Weights of a small GPT-style language model, trained from scratch on English Wikipedia: MLP 1024 SwiGLU, no biases in attention or MLP.
Each number is 128 + 32 x the weight over the matrix's rms, rounded and kept within 0 to 255. Layers, rows and columns count from 0. Numbers have three digits each.

# up: layer 13 MLP up, 1024x256, rms 0.117, rows 252-258, columns 0-127
# down: layer 13 MLP down (transposed), 1024x256, rms 0.107, rows 252-258, columns 0-127
# gate: layer 13 MLP gate, 1024x256, rms 0.114, rows 253-259, columns 0-127
up252:113160104140169140146135162160119096146134124133120114147128156108142118102164120153204181132172072116102125156114158152084119161107154116097164132102149140136097138130099064117135160138133053140119083097211060186184164123130136044136107101122085148150167130126147113083155116149131067139109109087188127067120101158127128052155133127132135102123187173128088101114139135163133080180111
down252:104116167094188101108218092166101127109106154150105127168165176141082125084131150141075135124136118153124151110164068120129129074104114145138153139098109075109160178202166155135127064154127174124078142148138082097153141037094108153123175122102147155131170157174158130100125117131094065110155084109181152113148122153169125176122168092121125137129142193165089186159101131158146098123065
gate253:177135157137168156107080129122095166157126146124138126060119062049207120047176171139112104101121035114123144165169070106180149169113173159097179112086068167126135110135105063107100137116123143122101080134158074115133143123109130126125138137146200170063105099086111182097082084120172128139131122081146121155137132168126113123122150120115133083077124161074135128153135159113112173135087
up253:116139089075101156115103132148055150085135161149148151142122101131180133114144091089194080149148161161154097172149141137112082158126130146104148094154160148133155195130131150150136080171189102082094162120118112117082156126109149178166150155093132130207134180150124122149087104144065099181135193115141122174196145177168047135081112137150137118121139112057161097109077076104124122159104
down253:159136070146123107127140078094110088140109135064093169116138106154150121145157141181117166136121151144137127118149136108141149168114180133176169128156136120077092119177106126158113100143094189152121137135095114186178157117149135113098111156131160249129157090112105155079135121104130145119095103108113093107111127142104153095159129160133139092108101150093169147151161145134126140092168
gate254:109179128118150139088111184164099103103127082088103061109196150094181137111133075077108156144126164144158147094078122153062149161101124115151161162083154105118119138173155114126096120230160120161106072173136128175145111150078115133122091150134178059165146077148123093101135139156135195127186130105135185113128128162158167083181109096088189113139067154172136079149075129100111128122049
up254:116180182145140131097150142153096117119129133089105104152138150111156120059134150136116100175098150098072214084088099151190112099147155137136108110156203141128132118118118114146096123135181170102076078142143095090157108113167095118165157142122127163125131140096084113184065130102113081127195163159140171117084090131130142113167154116153139093155129125186146142146112113100099153119119
down254:114128140150128111143151096140123188056106127121123109183163188204197171093139168176091121158150100160087153094144057098111117146145142138110106184136135111083165084131161169147108092140093105107144119132158126072114159118206139127133130112100146061123207142107110112152178125165117143111136136129150117175131121120129142140131112134148139101119135139144130123109080122178118141128117
gate255:164128132134088134110152165138128158137099075087118127092138151070115106157107119107150158205106176118129083142130075120130157106129120133165148126109117158078093090199088140169099115132121118064177149156151157097197159089108144171144143155138125117175132084175170062178068019144116148109135116147177146080110116120106147090119075143055130140142109156074146189121059128117081133132135
up255:120039068166103104206106088149119116108073104066114142098122125130086108176117128076161089146112105071117216105113147192095086099162120081112089107140127114087084145142116132142137128143120082147107141082145123126147145144130121107126218160138098086145125111149107059133136107139205110153172195116201147079124134156137166063171064115123139135106130138075177160202097131180159143087149
down255:105145115133126113155108162089162134144141144097130125083153176092111081080123066167136122100129161125129100164067127144132175147142105107175135110087186180123110150147113164119054153145137092143136096138144154154215191136089096168146144168152098167165136131095132118130138156118125111177125141111156114101192189199077115129124090077112121090173170105114065074186117099179144209199138
gate256:156071162127114133160146089124112131140137103123134129120135124150098142151166120107128075109110085081137118136121121138119137148061137205167085117078098181150107113112156018132165148123177116163105114096077094153163139091106150123124117055176170174063083116104159181129151129102154137159085102093067143128110152159080090126123108140116139093118106115160133132096141161144130116144082
up256:133155098093117115125144147086131074173149139144129151189203123144114176120121112159079084109102101182124112134125145116093066102200151109104125144135157124112100130127151164191132127176138158122139138092138125098150158126073142141106111137162136094186114106131135095138048111128133162168133181098109180161158106164141091115085111079161127116119116069112109163173137147048109129153179
down256:136152133131104086105095136130138118110132092079142111110107136085129110088145141130120106061110174162115139120140090043111164166149094104159147095100053124150122119140152064110072084133135106172154092062080158135123089130077127090117109150094137037128122143104114108148143109108173141133121094140115168063122113077107127110133073091077154098094107126125126107113189110112116161137149
gate257:136140128142117142149144110168106134105145112150116131123097104157088149173119133107091072052152038144077118126000159127159129097128119166131135119141093140142098118102168116063065131193112092134135136153113108186119093131101117159101158061180135098153118162121088179169064096156122056123099150167146136117122160141146126180093139155117147131180157198180126170103102125154108123098133
up257:145123163132163153127177125126127130105153151116114096182061139058155102148107196186148135188121159161148159067128106071093116112111130080144087101145067125089140119175071143162150154156089136122169109110149205127076064125126058095180102064102161151172118076100142104192150133105126142114142182113140098104112083117097103148116108095152062102161100074067137147052080148159131061140164
down257:089101110122160176126117115133182136121150121137155164112076144075193128143105164178134136122132153117095105196095139168176137097136163117090101157082150103103154094123152004087146127141113134159145185149111108092120080092156136101160167145099121040106123114155141133098095120105142125176124130141086101115128094111106111187081139085189111178069106179078089186107135090192149113146083
gate258:159074122108098121103083113138087157156102098092131175146172175168152123154126189147161067091093179146104156161145115154112116110117135145150180165098097148100144151114098061119137093100144136140119118098071119175113112126119144125101144155202097130165185134179123110178115122116168092166108158141089183139144109142115054058203149155154140117163123173096066143131131095128168142159073
up258:076112115176148100065121049130088186118145141133056143181171087168127147098174112129100139132114175135147134168158098204128079155106136152224195133095151159087123121117139099134140211086150106128122089092165059186171083138087126155142172099106079145131113165135091123087107149171103160132125080097150107138170120176105165141178137108111145169145128115095129115140126120159160140174142
down258:113112114114083112105141155110116117115143135121142083141128151169157134092099119131145181131141125155100153135104107088202093141145137133202102152149090121076098079096121125074134132114118112146091123089134156061082079102140143124128157095121112123132084121157102130106176133142123135147107180127116145108105193134085127120065068182090113115091157089170036139149150159133161116119149
gate259:118155160143147096159128132116131095179125161126176164148093139105125137104133099132121154111094136132131160175138108174120164095148095111144113117102102211151115174104134112145125197158156160110081109129144129108116143076116158135069173089120091124091133100168185100179142107120114078122145175144137145105125148102149100095141121227126132118223113104109121110100148182129111099145085